config.toml
num_hidden_layers = 12
hidden_act = "tanh_gelu"
norm = "layernorm"
norm_place = "pre"
norm_eps = 1e-06
positions = "learned"
attn_scale = 0.102
tie_word_embeddings = true
parallel_block = false
init_std_down = 0.00737
learning_rate = 0.00493
max_seq_len = 256
train_tokens = 147300000
dataset = "wikipedia_en"
Each number is 128 + 32 x the weight over the matrix's rms, rounded and kept within 0 to 255. Layers, rows and columns count from 0. Numbers have three digits each.

# q: layer 5 attention query, 192x192, rms 0.0851, rows 0-46, columns 128-191
# k: layer 5 attention key, 192x192, rms 0.0815, rows 0-45, columns 128-191
q0:129111118170111115133174168102088119110125090164152155163084156097184111095145116122105121094135139143135098115118099118130216166137159075185140147160138169120137163103144117106137130114175129
k0:156089172148111075120106127085074071151147167156137073126126104162181135132107109108167145159165141131131139140163183176087132134188110080122161173079179125078116122108142153110123170091174161
q1:138151136115177131137151066155090165157050130151123058226141157144101093139175105108145130180118159117136145211119148144128166160129116081132170171096128113057068100175167118168091125170124099
k1:160073024129221111182158135062158191134085059156174161175118199100150114016179167111168092109203163078136085146102111131104099144166173121129094093063138112095079116126134119082125138163146157
q2:106077117161166099104174120147142107052161100154124129189142162104118160096069128089137117119148191101192119164155073180083173126113172079105151118115147152124137068119106134088154087123154140
k2:134089167162110125136068099124118118103096135153121119122110124144126129178088143089111099133200117100119144169125137184117091121118101124104121131107127130081104072119130119119154135164071176
q3:105115084148133076100149078144139144129159162098098071231113090084083144182160129074112071141197128188117099100126126154112139162121131139152155115076178168092101133166146146161144104083114112
k3:159105121107142140117164053121096173045085172142098125127087197086108129145127080078119107070142143108114148137105126154138122152133101089054134120148145121105072067084160162126134117094093139
q4:121131070181166116141213174058185148155125152163139118143152111144133168117080151065194147125165165116179198148143081193132072160079092083138194139076138153131109123135090197132204097151067107
k4:151048168098159140121132076122061080100144158115123088080095165059139101126098133073146052138201129099101114160121084131157078146191075172094134164119172233072057127089110125124142021151135198
q5:142113164132084193136130145150117119116100133134138098024063145219124118151243076117109125145105108177068127127124155073160134129057085140091107145168107160148189131132143097173097190118166148
k5:160187139137136164111154154178108133144119146144155111091112148155136095082161120127126150154077155162138108130109091101115146133109135106142101147096094108179206144174170123126111118078170079
q6:141164150116122081160117108135098203141139122100085150152151170176128119153102140137141102117155097118202153145130127127165072138125123161165125187094104133092105151141111117149168130113134083
k6:087122117153154138097152159144140119129122064120155144188048226130150120080108135137113114130107107130146125140088120040182162140142162134123126105127132129122086126135099138146132098112136120
q7:109094067234204087164190104175157145190157133168111146199190080123177139141084142073177137099207161173179158109178135181082136121169104123155153090077146085117087135166122204100239055135169141
k7:143041154141118046158106076076117122153178097132086158123062165094154086159055147071188088103217092145100144153120111184136058185150102178122224157089153181111037144109091148144177106134102189
q8:172171099097141163168137140128134155143113129110148037148114063149071154123165082134129123181138104172078149132111151146206074148141128155110082087072164210104119114176153213179163115116153049
k8:173107073092225179189141090119100158097097126114086068062059163152078108096167080098136131104054165128198082110133122135160097142142142143124183126189118104095126131092165137135068068110155050
q9:120130087118167135125163175151124149187178119158139109116131133175172161148106191098166113089112171145091130123105143168169102078103128152091154098077158067177088143146143173130138091113115127
k9:117107175137141091160112097101097117128195118099073138095078102120143115124085153060164117092082084146115130138167138129145126127124117098117131120134115122171115111129121148136178136126180142
q10:141147083214096114186184113186103090177126136159161145113182097126195076132083127098136072166137112100183131112199084145134140119112113102102137136074102170146176123164155152121174111202149081
k10:097079150128078122122107081156115046185149090106074090121127125120128088144124110067166091116117103170088132118142098092085178159198139144135173165137131167149136169196136149068175087090158147
q11:118105092170139137159157096159154098149213136176124087165144122106162159118108196145146086160122165156165140125166100174071129118137105108107183073105134138099164111157156153136186085114097115
k11:141102125128140122150108079087115121091119142140096130135135140097132149145075140071106096120170131096140125189171122151132099136153065127087117101148115123086075112098113088122175137164091209
q12:091142129145156156167126173126137154147139167134089148121143100133180198058101137157139121095158132168157130077139183114131117163095092171125119075102117124083144172128139207132159110170083159
k12:068112103136118101128110094108133133054132179138111104117184120130135159118068138162142098110106115175119148131167151149168071149134079121115151101132105092100076088113091121181101134101135072
q13:103124150089119114079162112105129144141123098121084111139133109106160069122093211083081091128148123126145120154111080154061121136124129128173150154156080044124082142093123073060164164078112123
k13:177132165124122086120113106108062099121087156136104156153106107131189123162044122104091130156139146132097152185077128175124166131114073104109099166153167179108048127101123088100141161174119156
q14:138168131079096139126107143145141169164103196108109138095130136178151140091147141135130119106136127132126098109130149128158085141098112143174089171118101178101186138128126163139128103064136091
k14:122135091116144138105144193174136135132095104105153157089113163152125130072160098112092171165071158152169087120079128096173155131129139109125142138167128082162153116123137123154057099084135055
q15:109105160152205168118131139153159103168105091064100130096095122140156152144109077134105156103173121156127124132160129173151143150127103112152135072078200052097131086079101164093154151102144127
k15:124088128153121090196115151128172154151118093106141192099112140145099076199148085182152159060215158128175201174103072159158072154110104172097120163127152143120114138129062139175104089119044114
q16:110108083205128123151203197140128104165118129161172073158118125137188134111141126146116110151102150163111117126148132168104138154157104154139212088110138113091110124129154199115185087088118069
k16:133068125115089102182103064090117150111158136132101093094129117077136123161100108106155070111159155160132123193199153178096084149153101147059164102108132152062139084120106128115156143142128156
q17:074091061162090033135156182076162150107111147172255099165080134082150140137137117165131147126116128135158122158134085142156168131103157073134214158143099117149097094145081114176101081093109115
k17:158136142092100138137176158127156139179174041132154067111167160056115143133109160140148100150219148087084119091158187148058098132148126117096141118077150159145170136152108137104140186074168196
q18:118174180192167116143148097102089129097120133168099119161218118096137134186079155093125145150133127113223126130094125092148141107218090092138091141112099184132159103148079104049124119134170138
k18:112035120067156105091101141157180103143143133118141168106065091151143171187119141124168080198156068147094085127084233106074158104112148110161144125120192104097119174168110136103176121098022132
q19:141130090122114104099155136129122158151066186115150158128116120109132148180109084092123121128189104090149124110085107161180116152120096095177131123095147208156130123187148189141146059071156075
k19:137081142111145114134204162125107150144112096104132129082061166149094048152164074122112164151150140128141148140042172130113169144155142144122109154136179134175113118140142192141126053095110096
q20:152160125190079089113160166093164133127117106132160144230120120085130157181113119084171100169142173116181117152191054195114100107132075083124166129124100160144163099149128179144173097159076123
k20:103101189143141135117135062118120091103137146175104109133119129064134145167063104116090116128157130105089146157154105134141109134168082138108090130124135163103078114114107108138149113163099182
q21:131186213036085137176100121136137124161106149134149157126107146131082133102193074200105069155137104150137161137079208095136105118173085173093098145112088202128134146155145164140140165134132101
k21:123180070094164110094137130159160135072100125151140145140146146149072162099149077182134131146050146104192116092104131112148137106085101115143124110190087063132118094153115106146065118120099070
q22:107112126149104135178144141105127088177065093110109148166139107156185084154025138111121093148161127162159154148136062176167118116114097098200117116070177136121134080131158182120168123168107088
k22:158049155129111181132160109166114127173075098064128177138101139157135075148128087135134116175144136177151156127155089101080142081126133139182121165073207159126075144157139163079151081127142101
q23:114142096160166107143130118127122150134120102163166158184087162130065151124155178118161138173135153122163143175180080172095124135163124096157144141174092171073102146165116132125159102089121156
k23:116115116149175103085089076104191160087068118151171158095110178111121155119136054135143137194199148091138104110076204166145053157048159114142107109104123172135034200147098122153169092181088102
q24:112126105191127152152195208119112118120116143170133134151150178136188148120126174092095099136097180153166197136103147137107141154140124109117193131123088132118141136118170129101145131119112130
k24:117111141162106145152081098121095092136135155121082051149162122110179144155053122137125061125132143165110135152180180191090124131087134121098137103099127152060127091136097124103155158108120147
q25:150092045159153156108188090157161103172132159174107138245132108101132154147110137102154046159157144144146124118120071160145105122082071098163214074052172164125162104145176192148178080153121140
k25:157057163167100144118132071104118093086122137136059092115096150084136136143109109066133091112179123135100166184133125165113120143152125091124132110160146116094085110136147186131138096117116159
q26:139080062219151115129195184112115097136127158110205119184129126116134149128112185139133072124091110169144134207156107203158160168199147052163148050106121114121156119092121136130143092203135151
k26:148139105160114134112112050110159134117142122114085095111131121057185109133070132128177079092147164126147140175153175196099085123131186141160155083030095128091110146139080172135186160158127103
q27:130071156080107086169081102087147124132106096175152110114180113154106118107123108094127151077159136128070144089164169099139087125141137129086072160162178126121054114162149174156080115088115055
k27:181113107099170109193125162048074201194096106130176130158139178122099071090109177082137145103134181106183058150108087164176123155108131157129105152154205126097141113014164114123077182089146199
q28:082135118158169141196081153130130136132057117152082124171184164179102169113102137122115146124179169109137149198081146104158103138121092144165124074148104148127107129131112127058140138163068167
k28:143127029124169120145085120122143178121111140120152154123145142172135143072120162111162150193206169141104092079077076183167085093073157109131129169057095075209107120107114144152089114126039089
q29:078119103092128187117165144110088153192078140128090134083092119170146073127187138102152153164058068132093146170072136064123099201091089159106119177115138147151156122127122127178146128130129077
k29:101099018107161138115127247125079062085162148124166166110137135154160143060139059189121111121077207143164159179113101097115209127146119122070121120130134101105174121103140136133128124108144052
q30:132114130083098111075144142140078101114114065138108113109105143114149113085203109116117150146049131079068117149108154132112142148107160120065136143170136061165107100112150091131052159132149116
k30:090149146157115129164127161095131111126188118129163112138155087115143142126135160131101119095129152110127152146160134148081128124109136119114070134126115111098138071118115111122140214182154134
q31:131135140044157192100112160160166125104098170113076164097143113150096093102154145062134142151080100144106087184183119072129134135104115178115133186129093181137157125088134090133127183134128108
k31:174178120173163120058142209127083138065110170175186148152102146118203146078140155136083122110061183091108124139104085105165088124138092126117104152090116133092125113075148078109124113166111130
q32:126134125134152171158189174135153106173110142167110214157166114082162159127121155119199110137160167149138103139159068164188134123101025147155214150029135180144203087158145194095160061107101115
k32:107044149166074148113082115065131129121096127128092114142104133156184139113072085144121148128164154132134152192167151219143123124121107101054104082110129112128086124157144125155134128141071126
q33:146188164109135138102175125106093124151095119152107146110103066170102121124072105091117171182173087127180153176120090127141074106124142183191086223115070219136107129185132093142192115114148066
k33:090112169112177148083116150141129113175108127103160133146129130175099121148139105182090147202076192197159130110147127140136191131090147137111158184203130154155136174162154130118109103185097109
q34:114109168140123122103145090104170130149186109172084144177140139125102193121065132172202140162121163153147138150149110134143076105102094115129168151177027117169121073123090096109114120153073158
k34:059099144155131139126114143173183052095196139160156142157104144110152191152071179153130086145202111090142183152138096079180119153129062093197070106143112143128086144145107102141156098139090195
q35:108122102123107063135058147113113153105113099124119120077145166126146066078131152116089132141086151104149176156171107152121104123155149148144124202161115122143103127092100094104075156173126145
k35:161165116163151091148102157096092133161140104130163122163169123140174168128170160029107105149147145047097074101154077074115064102121122136113072105172105124108119098112118097114193147173123210
q36:166101131130149167112113137142143165164046155102177206000112143122096131188161097102133192107128105115112091119115138048125150058147122183131085152160152157146188145115096102067148135170150090
k36:096162094136072077087145211156175158150142133083133135125100135138126041121154120232117133162108116167146137109113148138082167148111168192130124156132106111155211140174123171101112136105152106
q37:098152066219108120154090160088144109046156161144143109189152161083166157111100158122092138134095147156106119139132091164135140130140161073105122066160192168086192161046131158122111081151095164
k37:153122078137138141154114045112113105114131164120120135077158131110155138119133152066183158112216138096159090114118140124132063081159133178144118123123121128102120151071127132156180101105141180
q38:138120125193196160145118121162153098150138149102143203156167120166103183190086118122180097159140126155137140099151193105128157112137095130097130116094129127127116135103119149144170081168110110
k38:132102179159105135120147092106163097112161147118081133141071132097099079139123138170173063155147078146139126123159153087096151149142169155131205123111123115127148090160125144167191091096117164
q39:125144145122096087138150129145117116060172100151152139116115145123095176080150116153124146144084158099102150120139151155127120123161160152086098140188109162114124120117120147157141114100120134
k39:098141150149144120147064083081103116113115147175101108128149123153131170163075144096089102131131123092128104153148162176149097099122115107101121110140112117078105104107156110147134168168103160
q40:111078122148149135090100184119156107093139101170141141133124158141156105092128109135118139091074160116127132126108109131123161137107195093102151138155142065173085113068130121116072122123146114
k40:113106149167120111195070154093110122117133117145117103116154094131146151164084143111110129105158120134138164174153139187126122129091113138099105142103158120085118094078123135134125167175120153
q41:141142151120101095106089182102076104116118060158126086070064151171108119138146104138056161080128131090078170125061138145178080089079113172169181112142140119191087125153110060146046168159128180
k41:140179156138118153101134140186095108152116173154206100111200093162067170176140162120083114108137147104094124129186086131125093108089098082116041179166087132165177085084187120105087127179122058
q42:154088162068113075089117102128089090087192062144149088179128129156079143080158139153097142122044155112085153137074176154120091149075132082045133135199131031122079130103186069226095150164205166
k42:123193155173171170144107132137142117112112096119113123168162102141119197121099142156108080054116126118194166166147114124100113129121145114147053090177100096047097103067125135153124187201105106
q43:148152073129065117179124155090105109107113079167123158163128117157130122117139102176152121145063140088140191158108133146162072124134140090140190169090162112127118105105122137181188105078024088
k43:124126057123117188158115106148200085166104093113149160121180148077131179111138135122121099098144162108120108099197069040141145124165166156042106100126117146102114123121153100144179073122169222
q44:117136111105115144112151142109129133141103115144125118143136135106142136105151126149120164132078165147087160106145093190117131105123126147136139146143095127116135105129140167131149137132100175
k44:125127153147130115148085088091105138115101149167084096154149106130175168126053136093091121123120120120144114147170125162131075117125106096135099114141130132084096123130125088134166144180116153
q45:171134094126133106105156191107120124193087092120153169091081061142155059109145146126130126057104105123147148204152153140136164139185205138100125151073089104184093149112089097095111123106117171
k45:127161112135086104113154130103141077138176100110112116147088101120184146143184131155135130118155153104087083076197088101127128193182178135122158156061145112161138095119047182094177124113099163
q46:168098163126141182132095138132165145110109140080120119107140121163096131168176090118137135099170123152129106138105148105146138116137123092157112110094157143115141088166115133117118129090113145